config.toml
intermediate_size = 320
norm = "rmsnorm"
init = "trunc"
lr_head = 0.0087
Each number is 50 + 12 x the weight over its row's rms, rounded and kept within 0 to 99. Layers, rows and columns count from 0. The size before them is the row's rms in percent of the matrix's.

# down: layer 2 MLP down (transposed), 320x128, rms 0.204, rows 159-176, columns 0-127
# gate: layer 2 MLP gate, 320x128, rms 0.218, rows 160-177, columns 0-127
# up: layer 2 MLP up, 320x128, rms 0.207, rows 160-177, columns 0-127
down159 100:61 53 45 40 42 38 42 56 34 60 49 50 46 64 56 76 40 55 49 56 58 64 58 58 57 70 36 41 31 54 57 75 54 48 29 67 49 58 53 46 38 49 39 48 39 54 61 42 41 28 54 37 57 54 77 45 66 53 40 60 54 58 55 49 53 37 67 36 29 49 53 41 44 54 59 47 71 35 58 28 38 41 35 41 54 75 51 42 52 49 54 58 78 54 39 37 41 46 45 68 44 72 36 63 52 74 63 40 48 65 63 47 58 72 32 53 68 67 48 42 22 39 43 47 68 54 68 43
gate160 093:49 58 63 66 24 43 58 53 43 74 57 61 44 69 57 64 56 45 62 32 57 38 53 57 52 49 58 62 53 27 50 64 54 46 40 52 32 49 63 34 61 67 37 38 54 38 60 46 49 52 70 68 47 52 46 65 44 34 43 65 44 50 46 46 27 41 36 63 42 55 56 43 68 49 34 35 47 36 57 48 43 64 40 40 27 39 54 49 75 66 30 77 62 40 45 33 44 80 41 54 37 56 55 54 33 52 55 37 70 28 38 52 47 34 44 56 52 44 46 36 46 36 46 45 67 53 64 72
up160 091:60 43 57 47 59 51 44 55 49 50 44 38 27 68 52 57 67 44 66 59 43 45 56 49 64 48 52 52 43 29 57 40 49 48 54 46 74 55 53 37 26 71 40 62 62 54 62 54 40 33 30 62 45 42 37 36 56 59 62 45 39 52 29 49 52 22 62 76 36 43 86 48 27 43 37 57 74 35 47 44 29 46 46 52 54 49 77 66 44 49 62 45 41 53 38 39 56 51 17 51 38 57 65 45 52 60 41 38 45 60 47 48 55 65 58 64 65 45 47 44 38 38 40 36 35 61 49 61
down160 096:44 60 31 64 42 50 58 39 39 33 46 65 54 49 13 57 68 43 41 26 32 59 35 50 49 42 54 53 37 45 38 42 42 48 70 04 60 41 38 34 67 70 48 27 53 53 57 66 43 39 56 54 42 41 53 35 37 61 44 58 43 56 52 32 62 38 53 51 52 48 48 59 36 40 60 55 64 45 50 22 43 43 62 44 36 45 39 59 65 43 56 59 65 57 62 55 58 55 37 44 53 59 58 57 45 78 56 55 52 53 42 63 45 39 51 79 64 44 43 58 60 43 52 59 64 59 40 67
gate161 101:48 45 41 48 52 59 67 44 56 39 36 44 56 66 35 37 60 57 37 49 29 59 72 39 61 27 42 49 45 39 55 38 69 43 56 63 52 26 57 51 67 56 45 41 66 62 55 46 56 65 44 60 36 39 54 27 33 49 48 56 34 68 50 53 42 50 70 56 69 37 73 53 55 53 49 56 47 72 57 65 51 53 51 36 54 56 46 53 65 57 36 73 40 25 34 36 50 43 68 54 59 69 51 68 56 31 44 51 54 60 45 72 69 49 69 28 50 55 73 38 33 50 44 53 32 51 65 57
up161 105:53 31 67 47 39 62 54 31 67 60 28 60 59 47 51 48 32 54 45 62 53 52 27 34 41 52 51 19 60 38 63 35 54 66 45 61 66 51 41 57 67 33 73 53 40 32 62 53 62 44 38 48 49 49 51 44 36 68 62 50 60 53 63 40 55 66 49 65 46 32 50 69 67 52 51 29 54 53 48 39 48 53 37 31 43 54 53 63 63 55 63 64 47 51 57 41 44 33 62 61 37 78 34 60 53 62 60 58 61 48 69 78 50 57 22 54 39 44 49 63 68 63 41 57 41 44 52 68
down161 105:68 65 47 35 39 50 55 43 43 40 51 26 63 62 59 43 59 59 44 31 49 58 44 51 51 54 63 60 73 44 47 42 79 44 39 46 39 33 39 42 60 49 36 67 57 55 24 56 46 50 62 34 41 40 42 32 63 34 53 36 45 52 61 39 50 63 48 66 57 14 43 52 74 48 65 70 47 54 51 42 44 70 53 53 51 39 58 65 58 55 47 41 37 50 64 47 52 39 73 75 46 78 53 48 55 47 69 48 71 56 43 30 45 50 46 62 28 44 31 39 64 43 45 61 34 54 53 57
gate162 092:62 42 41 42 51 52 58 47 30 58 81 49 70 36 79 46 49 55 40 54 43 50 29 36 46 40 47 57 52 50 42 52 29 57 35 56 38 65 52 49 39 49 51 41 68 49 78 61 39 43 46 52 65 32 64 51 49 42 39 38 53 40 67 50 52 62 46 35 47 41 64 56 55 47 42 39 61 37 22 33 78 24 38 32 62 51 46 50 36 35 36 29 63 57 56 43 43 54 50 37 46 60 34 33 64 51 54 43 57 46 42 89 63 42 56 51 52 66 43 35 49 56 51 52 41 38 50 65
up162 088:71 66 56 50 55 36 65 40 48 51 41 59 62 58 63 41 50 39 60 46 30 53 61 46 41 48 57 46 80 57 30 35 67 29 75 85 46 48 43 55 57 47 37 51 41 38 53 49 71 46 64 53 45 55 42 31 55 44 67 68 55 56 58 60 52 57 57 53 71 58 29 41 42 53 54 41 55 50 51 68 53 67 60 56 46 53 54 39 40 36 23 65 45 37 66 39 46 51 68 64 39 60 58 55 36 43 41 66 56 48 49 66 70 45 51 52 33 39 47 41 33 62 37 67 32 65 54 25
down162 096:37 42 54 58 44 48 55 35 56 47 57 52 62 50 69 30 42 54 43 57 57 58 78 56 50 50 33 58 45 52 47 27 51 39 44 55 57 30 55 65 41 53 36 34 42 29 59 41 66 50 61 45 56 59 52 51 61 46 27 60 41 55 41 59 44 55 40 41 91 42 49 57 52 63 46 53 46 51 49 62 39 83 52 28 61 26 42 35 29 61 63 54 40 45 54 56 50 40 63 37 51 38 32 64 73 64 55 56 49 47 58 60 82 44 53 59 36 65 71 54 36 68 47 51 57 47 32 38
gate163 092:45 42 43 53 49 39 59 53 68 61 42 45 46 48 60 32 73 60 37 61 69 55 46 64 31 53 36 43 56 59 43 44 58 52 69 55 22 57 49 70 26 30 56 51 60 63 55 61 48 59 34 57 58 63 52 72 44 41 43 49 51 47 55 44 46 61 30 46 54 38 49 46 37 55 48 50 61 63 12 52 62 55 52 41 37 39 58 69 72 61 24 69 46 61 48 76 52 72 45 37 44 41 51 37 56 37 65 42 62 31 62 48 46 63 40 37 58 59 48 51 42 48 74 58 64 38 42 31
up163 092:34 54 48 51 43 40 51 62 41 54 52 48 75 39 49 51 55 53 55 43 38 52 54 55 33 39 45 75 49 29 36 57 47 39 56 79 60 57 57 38 54 58 40 43 68 56 85 65 44 54 53 58 48 57 59 57 49 39 37 45 54 60 28 56 33 57 39 56 62 46 80 20 58 61 46 22 56 63 37 53 57 48 54 52 55 65 44 63 44 27 34 45 45 45 58 27 38 68 70 34 62 49 43 59 54 58 45 53 64 46 52 71 26 40 49 39 47 47 51 70 41 45 62 70 36 47 33 48
down163 091:41 59 35 54 36 45 59 28 41 59 45 53 65 57 44 23 43 44 44 56 62 49 50 47 48 70 45 29 56 44 49 27 33 29 56 72 59 48 54 37 52 65 50 56 54 42 52 43 45 31 39 50 59 27 41 56 34 44 67 41 56 48 42 41 56 48 49 48 40 39 50 32 40 47 43 67 59 46 48 69 32 56 83 50 54 73 47 36 58 37 68 44 45 49 43 22 38 45 42 46 55 76 80 34 36 43 41 53 38 39 48 75 41 45 34 69 54 47 45 59 64 53 32 47 44 50 43 34
gate164 123:63 58 59 50 43 54 44 63 52 74 23 78 60 67 57 55 60 60 66 52 65 62 56 50 60 47 40 51 46 45 50 50 49 33 59 73 44 56 57 58 32 52 43 51 49 61 75 39 64 61 48 47 57 65 54 47 58 49 66 43 38 51 54 53 65 52 45 62 35 49 62 72 45 35 32 49 44 46 38 62 55 53 33 41 45 52 38 48 78 55 43 50 41 48 30 45 53 38 52 93 49 70 19 63 65 46 53 49 58 40 38 59 68 69 56 49 43 66 51 61 45 58 23 41 42 60 52 34
up164 123:39 49 34 65 54 59 44 76 40 63 38 62 41 63 67 60 60 39 51 52 48 46 50 47 56 61 43 70 46 56 46 50 44 41 63 50 55 41 45 31 33 44 60 42 12 35 50 42 51 48 57 58 47 47 32 67 37 39 27 41 58 56 28 42 67 56 32 44 42 48 37 55 58 77 48 52 56 73 65 34 49 34 64 51 73 48 60 48 61 30 31 33 34 45 47 49 40 76 52 50 54 54 34 34 42 49 42 54 52 68 32 47 51 45 24 57 32 50 40 39 50 56 35 63 33 53 47 34
down164 111:43 58 48 40 50 63 60 65 48 46 38 46 52 37 55 75 68 48 67 47 57 63 44 34 35 78 53 34 27 53 60 50 58 50 66 51 39 38 68 54 45 72 31 63 62 36 64 51 46 49 48 50 86 56 29 60 36 48 44 60 36 55 36 60 49 61 59 46 45 36 45 41 47 41 55 67 61 34 55 68 52 45 54 53 58 78 54 52 58 70 42 27 32 35 55 28 61 64 54 87 54 50 52 51 39 65 37 44 66 56 52 60 50 60 48 51 65 48 42 57 53 47 37 54 33 38 52 51
gate165 099:49 51 43 54 45 54 38 40 45 54 53 65 37 75 41 48 50 48 46 44 70 62 38 44 65 40 36 38 52 22 60 44 40 33 67 73 50 67 31 26 53 24 71 63 64 49 50 34 49 41 54 68 59 49 73 48 38 56 60 48 68 68 60 59 37 51 43 49 51 49 48 51 70 48 63 74 59 52 62 65 57 42 47 47 25 26 55 49 56 74 37 35 37 48 46 33 57 39 51 38 53 74 34 52 60 68 37 36 43 33 51 36 43 39 60 50 52 62 50 62 33 50 58 49 46 46 36 51
up165 097:50 32 68 64 50 48 77 63 46 69 48 65 66 33 45 58 45 56 47 45 56 59 46 47 50 42 57 47 52 55 43 67 49 66 58 23 43 26 60 54 64 38 41 44 44 44 63 60 46 56 65 52 28 63 50 60 45 36 47 40 40 39 45 31 70 49 53 71 41 63 37 23 56 60 35 45 29 61 51 32 65 61 50 28 58 34 46 57 56 42 39 57 48 61 62 46 46 51 54 77 42 23 55 56 51 67 53 81 47 49 50 59 63 47 52 51 34 25 52 60 34 61 41 49 37 70 58 52
down165 105:62 57 59 62 45 33 48 54 44 60 28 55 30 50 54 54 39 42 28 35 45 52 72 39 66 90 55 31 57 51 57 42 34 52 46 50 45 54 50 53 62 40 40 52 48 54 52 41 48 46 39 60 43 45 58 39 55 44 62 39 44 62 27 40 43 40 16 32 37 56 45 75 62 45 67 59 40 51 53 71 38 51 46 29 50 61 50 52 27 50 42 57 61 59 57 61 56 30 53 61 40 62 32 31 48 51 59 38 54 42 42 39 36 76 40 56 23 80 42 44 48 51 54 53 53 38 49 50
gate166 091:46 47 24 71 54 44 34 37 47 49 31 62 62 59 65 53 58 32 32 59 44 38 52 33 71 31 61 55 35 47 37 53 60 46 64 36 51 68 62 57 51 44 41 47 65 65 39 65 45 56 44 39 53 65 51 57 38 49 36 47 50 39 53 59 36 37 19 45 57 61 59 50 36 48 36 33 55 53 42 55 59 67 41 54 46 08 62 50 52 73 40 46 41 25 41 67 50 42 38 64 38 49 51 27 52 29 43 52 54 53 50 64 48 57 48 52 58 69 43 33 44 61 51 59 29 62 57 37
up166 098:46 52 42 60 57 52 49 54 44 60 67 51 56 36 83 48 39 42 18 42 61 51 55 41 55 53 61 49 73 57 63 53 57 38 71 57 42 53 45 39 47 49 29 44 34 61 56 34 41 58 49 55 60 56 60 38 51 60 59 53 49 49 44 68 51 73 39 58 62 39 69 50 48 50 72 47 52 65 65 44 53 65 24 54 64 35 49 33 58 56 48 50 60 25 40 42 34 66 33 59 50 66 46 45 58 35 41 56 47 56 65 62 46 69 77 37 50 38 77 36 41 55 42 60 38 67 79 56
down166 101:58 54 47 49 43 57 29 48 42 52 59 42 50 32 51 48 51 33 43 49 54 69 35 39 42 77 40 42 62 48 80 61 62 58 83 45 60 52 49 56 61 48 52 60 48 57 41 39 34 68 52 59 51 54 59 45 31 53 56 51 45 63 44 71 55 75 54 64 64 67 49 34 45 49 53 50 50 66 60 43 64 64 29 59 63 43 60 54 44 60 51 60 23 26 49 44 49 60 56 56 43 68 58 57 67 34 28 60 40 47 65 50 44 55 63 65 66 34 69 48 32 60 33 74 42 35 67 43
gate167 095:64 75 25 30 51 50 62 52 53 52 53 50 43 52 41 52 59 56 71 48 28 31 46 73 45 53 33 36 50 48 48 45 60 32 43 62 53 45 42 63 58 76 44 46 49 47 64 51 52 75 62 70 45 62 70 35 54 58 61 32 38 51 55 47 35 43 37 26 46 41 54 34 70 68 51 45 60 61 48 55 39 33 58 57 69 62 39 46 57 22 43 33 29 37 58 33 60 39 53 50 49 33 49 53 39 64 55 64 53 61 36 60 53 48 49 62 26 46 50 66 51 41 74 52 51 58 68 46
up167 088:76 23 56 02 54 63 49 53 53 74 41 46 51 61 49 33 56 45 68 47 43 38 50 55 51 50 39 36 65 60 28 43 55 42 61 51 35 41 58 54 43 43 47 49 33 64 60 46 51 53 72 29 48 39 29 58 68 43 61 61 35 53 58 43 32 59 42 31 61 54 39 61 44 64 59 65 54 47 86 44 69 37 38 39 43 68 47 50 67 41 64 45 54 33 50 43 55 43 52 46 63 57 47 52 62 57 38 38 43 48 40 46 69 64 47 67 52 53 62 52 39 45 54 60 50 56 42 62
down167 091:49 29 54 76 41 67 44 55 49 45 44 62 58 37 50 46 50 49 44 67 19 61 58 28 53 28 74 58 46 53 48 60 51 67 53 32 44 55 70 55 54 54 34 45 60 44 37 43 57 42 43 29 64 62 33 62 62 68 78 54 48 62 61 24 52 32 62 55 53 59 37 48 30 36 52 52 43 61 47 60 44 37 65 39 57 75 58 31 59 69 51 60 50 45 61 52 52 56 53 81 36 59 45 53 66 41 50 46 47 42 61 56 70 46 38 54 42 57 58 61 41 58 43 30 48 38 35 41
gate168 112:71 69 48 22 62 53 60 46 35 47 49 39 56 40 51 40 57 39 59 78 43 54 59 33 63 52 24 35 77 67 42 42 56 45 56 38 40 52 27 48 60 47 47 48 46 40 60 38 63 32 34 45 39 39 68 41 42 64 46 65 65 77 41 48 64 39 45 44 48 53 52 38 55 46 24 61 40 54 58 53 53 54 53 46 54 52 38 51 89 45 45 45 32 36 36 44 56 72 75 43 70 75 44 50 47 51 66 44 51 62 37 54 54 45 49 34 41 48 63 62 34 55 49 60 50 52 47 48
up168 106:41 32 58 66 15 47 49 46 85 80 46 56 45 39 60 56 37 50 45 45 32 45 58 61 45 49 61 52 28 32 57 48 42 39 53 40 66 39 56 43 51 53 52 61 33 33 51 49 53 73 42 41 36 52 31 59 58 47 59 61 47 30 57 44 47 71 45 47 40 38 46 43 34 51 43 33 49 47 58 53 31 59 55 52 60 48 47 63 37 34 64 57 61 38 32 43 34 73 57 50 49 38 85 42 61 66 65 47 55 43 66 58 40 43 58 47 54 47 69 46 48 38 53 37 60 72 59 67
down168 106:56 53 57 64 25 51 48 42 60 51 41 50 61 69 56 31 27 49 88 46 43 47 54 59 62 52 46 44 44 23 54 75 62 44 69 71 39 60 35 62 49 58 46 64 38 49 48 62 46 35 73 56 56 61 66 35 21 77 55 23 32 37 48 58 57 47 60 46 49 44 66 51 33 35 42 51 48 58 57 51 39 50 64 56 44 52 63 60 72 61 52 50 44 57 17 50 37 48 59 57 60 54 57 63 54 58 42 57 36 46 47 48 40 49 53 34 47 57 44 69 52 69 61 49 47 44 63 51
gate169 107:41 51 60 62 45 55 44 38 51 51 41 43 41 41 59 65 26 70 60 34 53 53 38 45 52 50 40 58 44 48 52 47 54 48 35 49 42 62 30 57 55 33 40 59 38 57 44 66 37 53 56 42 62 47 64 76 40 47 35 42 60 44 49 27 36 64 53 43 63 48 52 41 53 50 45 66 22 54 43 36 49 51 79 61 39 11 28 66 77 55 61 51 63 43 59 61 52 37 62 43 48 28 32 41 58 25 56 72 59 55 51 48 48 55 54 43 35 54 70 38 43 32 54 37 46 37 40 35
up169 099:34 67 41 39 66 49 38 40 31 40 46 28 54 50 40 51 68 57 43 53 73 51 63 67 55 58 51 27 42 50 55 30 43 45 55 37 66 59 73 64 41 39 68 46 51 47 72 55 44 48 34 51 47 38 71 57 58 54 68 46 35 35 59 63 69 40 84 39 37 36 47 71 39 41 53 78 53 53 42 47 59 52 47 55 64 62 37 57 55 63 66 46 53 63 62 53 51 61 30 45 62 59 45 44 57 59 38 60 75 65 60 60 62 57 30 43 57 54 34 47 65 44 58 48 35 52 67 42
down169 107:47 36 47 38 73 45 48 38 57 32 67 48 44 60 25 47 66 63 61 62 68 51 62 89 52 50 25 39 49 70 48 44 38 52 79 42 38 56 21 48 36 36 57 37 70 44 57 45 54 54 22 42 45 52 67 51 62 32 49 43 38 37 68 62 57 26 48 51 61 46 63 45 44 41 61 56 50 58 42 45 55 53 32 42 53 54 55 32 49 70 41 46 49 64 62 49 53 62 34 51 59 35 54 31 67 52 35 35 57 49 55 50 54 44 44 33 54 46 47 51 52 26 50 59 53 68 49 55
gate170 108:64 64 48 21 51 52 34 32 71 52 46 61 47 43 36 46 36 57 53 49 51 48 59 42 47 40 38 41 42 64 68 49 44 56 48 45 38 47 47 58 49 69 56 36 25 59 68 74 42 55 54 29 59 46 50 66 58 79 74 50 50 56 25 45 46 38 51 66 76 39 38 55 38 40 61 25 55 42 53 52 49 68 45 53 69 39 49 47 58 52 64 40 56 54 41 51 53 53 20 62 52 78 53 41 44 40 70 52 52 47 41 55 47 72 31 53 55 55 72 44 66 65 50 64 57 56 44 62
up170 097:63 63 56 37 63 42 50 47 53 53 60 71 31 55 58 40 46 40 40 39 53 49 57 34 56 40 44 49 48 42 42 68 54 38 36 50 46 68 43 51 27 61 54 35 54 57 56 65 53 55 54 40 45 46 51 35 49 74 40 47 68 44 51 40 27 32 38 30 66 56 71 51 72 26 47 40 58 63 28 54 49 67 45 59 74 52 71 62 63 53 45 39 39 40 54 62 58 43 26 61 72 50 27 60 28 53 47 27 47 59 39 42 20 61 54 49 44 60 55 44 55 69 40 38 62 47 50 58
down170 101:59 65 38 28 32 48 54 37 55 52 37 67 51 53 46 33 54 46 66 34 50 31 42 45 68 61 42 45 70 64 59 48 44 44 58 51 59 54 49 50 58 59 38 52 45 71 35 33 59 36 67 35 65 52 61 41 45 51 51 77 49 42 45 59 32 50 39 50 58 59 34 46 51 64 47 62 38 29 59 54 53 79 36 61 70 67 58 67 49 59 60 41 39 52 51 45 43 48 69 50 63 53 33 33 53 58 47 38 42 36 52 35 37 68 29 18 83 38 49 49 30 40 47 62 61 55 55 48
gate171 098:65 56 42 63 71 22 67 40 58 34 45 48 51 55 47 54 60 44 55 66 49 53 35 56 59 61 49 53 58 42 50 24 51 17 61 58 34 36 64 66 25 61 37 31 63 49 57 76 30 46 47 55 53 60 43 57 53 62 58 50 59 53 62 49 59 52 71 77 51 55 51 71 38 57 42 53 38 54 47 37 38 58 49 61 57 48 67 33 59 41 46 63 74 57 48 49 49 44 49 63 37 46 48 50 58 34 50 55 62 42 72 77 52 58 60 49 75 42 54 42 52 25 27 60 54 48 52 59
up171 105:63 43 43 68 27 46 36 52 03 57 54 52 24 44 62 49 46 50 34 46 52 44 61 44 61 43 83 43 48 62 53 60 51 48 48 47 61 58 55 73 72 38 54 66 33 66 38 56 51 48 64 45 36 48 49 38 57 52 53 58 44 70 43 43 58 77 63 26 49 67 42 34 39 55 31 67 58 54 49 52 41 65 57 51 64 59 50 69 46 70 63 53 53 54 56 64 53 44 51 25 56 48 36 54 46 41 38 41 65 46 73 44 49 62 40 60 62 46 49 42 55 30 52 46 66 53 62 46
down171 101:64 47 51 48 56 68 45 59 31 57 42 41 58 52 39 54 49 40 58 54 62 55 62 51 35 48 53 53 38 58 44 46 71 46 68 42 42 64 22 37 48 47 28 56 37 61 44 51 65 44 44 72 57 70 41 45 32 56 40 61 40 81 70 25 56 70 72 39 42 45 39 40 51 60 38 45 42 63 33 53 56 35 66 32 59 32 42 36 40 37 40 38 63 56 55 55 50 49 46 56 63 66 33 77 58 64 42 31 53 53 53 41 46 41 58 53 62 39 37 42 40 38 35 78 59 41 38 42
gate172 099:49 43 37 54 61 44 54 40 68 29 21 61 35 41 33 39 49 29 57 53 60 64 59 59 64 56 62 49 61 42 59 22 67 43 47 40 52 42 79 54 30 43 48 36 45 27 47 64 51 63 32 46 52 39 51 27 42 70 48 37 64 37 65 48 43 47 39 44 37 51 64 57 46 35 71 34 51 49 50 45 58 63 43 43 60 35 60 39 62 52 40 54 43 49 51 56 37 46 26 54 52 29 51 45 60 67 62 48 50 60 50 54 59 64 45 39 23 67 47 36 78 29 46 65 51 45 58 57
up172 106:62 42 66 67 44 51 45 57 68 42 52 75 48 48 41 56 26 48 62 50 43 46 62 68 65 56 66 66 63 46 60 30 60 52 39 75 53 59 40 63 26 48 41 57 36 26 49 60 54 55 58 46 59 63 45 42 55 71 55 44 48 56 55 64 60 37 44 40 32 35 55 44 62 62 55 24 71 60 35 58 60 37 41 29 49 37 49 69 42 38 55 55 42 56 54 57 50 66 27 71 54 42 39 53 71 40 67 59 34 54 53 26 64 53 47 32 50 62 46 56 65 60 28 51 63 61 54 50
down172 105:64 50 74 50 47 67 43 38 69 39 51 56 46 45 49 58 52 29 44 54 48 48 71 51 41 53 43 53 51 29 66 47 42 53 50 47 44 63 38 37 20 36 51 35 53 46 54 68 41 51 52 58 51 79 48 63 49 62 40 56 60 52 45 54 44 47 58 36 76 37 77 58 34 46 59 51 63 28 50 44 66 53 56 20 64 61 55 62 29 40 56 37 57 44 53 54 35 63 31 33 58 56 47 73 71 45 61 52 55 53 47 36 56 63 41 44 47 67 39 59 49 29 53 62 68 62 49 21
gate173 091:38 57 46 38 71 52 41 33 57 40 48 35 62 54 32 50 47 85 44 72 25 71 43 39 47 48 50 57 27 44 66 53 43 46 43 55 55 33 39 24 47 54 74 64 56 50 54 67 62 44 54 76 55 64 42 46 36 34 15 57 41 49 49 41 51 45 53 57 61 48 64 45 50 48 55 57 58 61 37 48 43 42 52 50 40 50 41 45 30 37 47 56 67 67 56 64 66 62 31 39 50 34 52 65 40 60 69 53 37 58 54 47 32 63 46 53 51 48 35 48 56 51 58 62 40 28 29 66
up173 100:38 47 61 40 69 66 60 51 35 42 56 43 51 61 58 56 84 59 62 49 49 60 61 57 49 22 50 39 30 72 57 62 52 42 77 51 77 54 30 31 66 44 48 62 37 58 51 62 56 48 48 63 44 50 60 38 38 62 75 30 42 57 44 44 43 48 50 59 35 55 50 49 47 41 52 74 48 38 60 61 49 39 41 66 38 51 54 48 63 53 67 29 57 51 49 50 43 41 71 39 58 64 61 40 47 62 42 60 44 31 48 58 41 38 52 42 60 57 56 62 50 66 15 27 40 52 61 41
down173 100:26 52 73 64 59 40 60 52 43 57 53 48 46 50 48 47 47 48 57 74 67 66 32 44 27 39 41 46 50 69 44 54 22 27 39 60 46 67 51 35 66 64 37 41 50 42 45 59 42 45 40 42 33 58 50 64 53 37 40 49 51 62 52 74 49 45 58 50 39 43 46 65 62 70 52 39 59 32 50 70 41 43 48 66 27 63 62 66 74 41 43 32 21 46 59 45 57 48 61 54 54 55 65 62 32 60 49 45 32 58 70 75 48 49 51 42 51 52 47 51 58 61 31 46 43 55 43 74
gate174 089:60 65 41 42 55 37 50 51 31 38 62 52 62 45 52 43 47 50 30 40 35 60 47 47 53 28 82 53 43 62 38 42 36 52 57 58 51 67 43 70 63 48 63 28 58 35 43 37 65 51 51 65 40 45 55 35 20 47 32 43 48 38 69 43 49 40 55 15 52 62 71 55 52 39 55 46 21 47 52 53 52 26 63 31 54 44 43 51 27 45 52 44 48 47 48 52 63 74 59 54 54 67 61 50 41 47 58 53 21 36 49 59 65 45 50 46 48 61 47 54 60 32 33 61 52 58 52 67
up174 094:45 35 63 30 60 57 41 43 60 41 70 54 42 63 50 46 59 50 71 19 48 13 51 32 53 46 60 31 60 57 48 43 61 46 40 59 43 29 56 59 40 57 26 57 52 59 36 46 26 30 50 50 52 44 57 49 53 61 60 55 37 48 41 64 55 19 53 65 43 59 62 35 43 41 50 64 64 48 59 52 65 67 41 53 53 62 36 42 62 38 53 54 60 69 66 80 75 55 32 51 37 45 55 53 45 68 33 43 41 62 38 33 50 57 46 61 40 42 35 50 48 62 65 56 58 49 48 56
down174 093:23 53 51 36 40 44 57 61 64 30 77 63 54 41 71 34 66 50 47 36 55 38 40 46 43 41 46 37 52 38 40 65 54 52 51 62 63 37 56 57 41 49 58 71 33 45 50 61 30 63 45 37 45 57 36 56 25 70 42 47 36 51 58 59 45 39 67 44 43 43 59 43 27 37 56 55 63 56 70 61 67 44 58 68 46 62 66 36 58 45 54 47 54 44 48 70 26 49 39 63 27 42 52 63 66 62 33 47 59 50 49 56 64 53 63 28 38 19 33 64 43 50 62 48 53 47 58 45
gate175 096:56 47 41 63 49 60 64 68 43 49 41 52 44 49 46 36 27 68 59 59 40 42 50 54 35 50 29 56 31 37 63 43 52 64 61 18 60 60 54 66 81 67 49 39 42 48 39 55 42 57 35 57 37 54 54 39 53 48 28 56 29 43 49 59 61 71 66 58 41 49 69 75 48 50 37 57 43 62 50 52 59 40 37 51 54 34 69 51 63 52 54 62 43 51 33 37 45 43 38 45 54 56 59 45 51 18 62 49 50 59 37 50 72 61 59 47 64 30 62 45 17 49 52 48 50 56 55 75
up175 102:55 55 52 62 59 40 56 51 54 51 32 38 57 62 27 16 42 51 60 62 61 51 39 41 45 53 52 68 37 34 50 53 56 73 68 46 58 51 50 36 48 56 53 59 52 33 51 33 47 50 61 53 52 50 65 69 45 50 57 32 37 63 38 26 62 57 60 42 47 42 27 71 56 42 27 36 49 44 57 51 09 43 28 58 38 62 53 58 38 21 52 45 38 25 61 33 50 52 47 52 58 60 50 50 48 53 46 60 56 61 68 50 55 57 48 59 67 54 49 68 43 46 70 72 65 51 46 39
down175 101:53 53 47 56 55 64 57 40 46 56 48 59 60 58 52 58 37 42 38 75 35 55 48 29 58 56 45 67 35 58 44 40 66 50 47 55 38 33 51 67 22 54 57 58 58 53 45 51 50 51 62 49 59 62 58 43 55 65 63 41 59 63 31 45 44 68 60 61 42 60 09 37 50 50 52 52 35 49 37 39 33 47 18 48 50 66 42 61 41 42 36 59 41 52 52 65 64 80 57 58 53 53 42 60 42 54 63 70 69 44 57 65 62 54 47 43 45 52 35 40 58 53 53 69 51 59 23 16
gate176 102:58 52 54 55 46 40 50 48 62 69 65 54 50 51 41 46 47 64 29 53 61 50 40 49 66 38 52 52 63 28 63 46 47 60 43 69 39 67 43 64 54 43 57 46 50 34 46 77 42 11 48 67 57 47 57 46 30 40 38 37 47 59 29 55 32 40 54 48 48 37 49 36 44 41 60 46 47 62 29 58 47 64 35 61 53 35 52 39 27 50 46 54 51 72 45 45 67 73 20 55 28 32 60 70 35 67 61 50 36 53 56 20 44 66 50 57 43 34 49 47 55 46 55 48 53 45 63 55
up176 102:74 46 42 78 48 32 42 25 53 39 40 73 38 31 63 36 74 49 33 59 46 65 39 48 68 35 41 62 69 55 43 65 49 53 56 49 43 43 51 57 59 41 78 44 55 61 45 65 64 58 29 37 38 31 65 37 55 54 70 49 59 30 45 27 33 56 44 62 49 46 50 42 49 59 55 48 49 48 32 71 55 58 30 47 56 46 60 43 48 51 26 46 64 43 51 42 36 49 47 57 42 69 37 43 74 59 39 68 61 41 61 57 44 31 48 57 48 52 39 58 44 59 48 60 61 52 39 66
down176 104:43 57 58 47 56 41 48 62 64 61 55 67 53 58 46 48 38 37 29 75 66 63 52 47 48 48 67 44 66 39 64 55 42 59 56 49 51 60 36 58 78 36 52 69 58 51 53 72 78 53 48 40 58 42 57 28 37 49 60 37 47 47 31 52 44 54 39 30 43 50 61 64 55 43 69 59 28 52 62 40 72 49 58 72 58 80 49 44 32 45 62 57 57 38 65 54 34 49 35 47 39 41 59 69 37 53 57 64 61 43 78 48 60 45 40 51 76 61 55 44 58 59 41 62 43 70 61 53
gate177 089:42 32 44 45 45 62 54 53 61 57 47 50 57 64 80 55 42 31 53 36 45 65 49 42 57 43 33 76 34 55 58 56 53 44 44 49 52 33 45 43 61 45 39 39 24 38 49 57 60 52 47 66 65 68 66 59 50 39 42 51 67 38 41 43 40 86 52 43 63 44 54 38 68 66 41 37 46 53 57 66 76 50 66 35 47 28 47 56 52 46 60 84 57 50 46 59 42 44 66 52 67 27 51 42 49 54 55 52 46 69 79 41 60 32 58 38 40 54 56 62 43 67 45 36 40 51 43 56
up177 101:41 44 52 48 51 50 43 47 56 63 58 39 54 50 77 46 51 26 61 65 55 78 49 53 42 54 50 49 56 59 43 64 34 58 33 55 45 25 41 26 42 46 48 41 48 44 63 36 58 40 35 62 61 51 54 61 42 38 47 56 43 38 53 50 40 55 34 43 64 62 34 51 31 89 37 76 39 54 66 49 56 65 56 24 36 50 45 35 39 57 64 64 60 52 57 43 26 36 54 67 45 47 40 56 60 56 35 39 33 35 73 47 45 53 60 19 59 64 58 61 47 55 53 51 39 42 56 64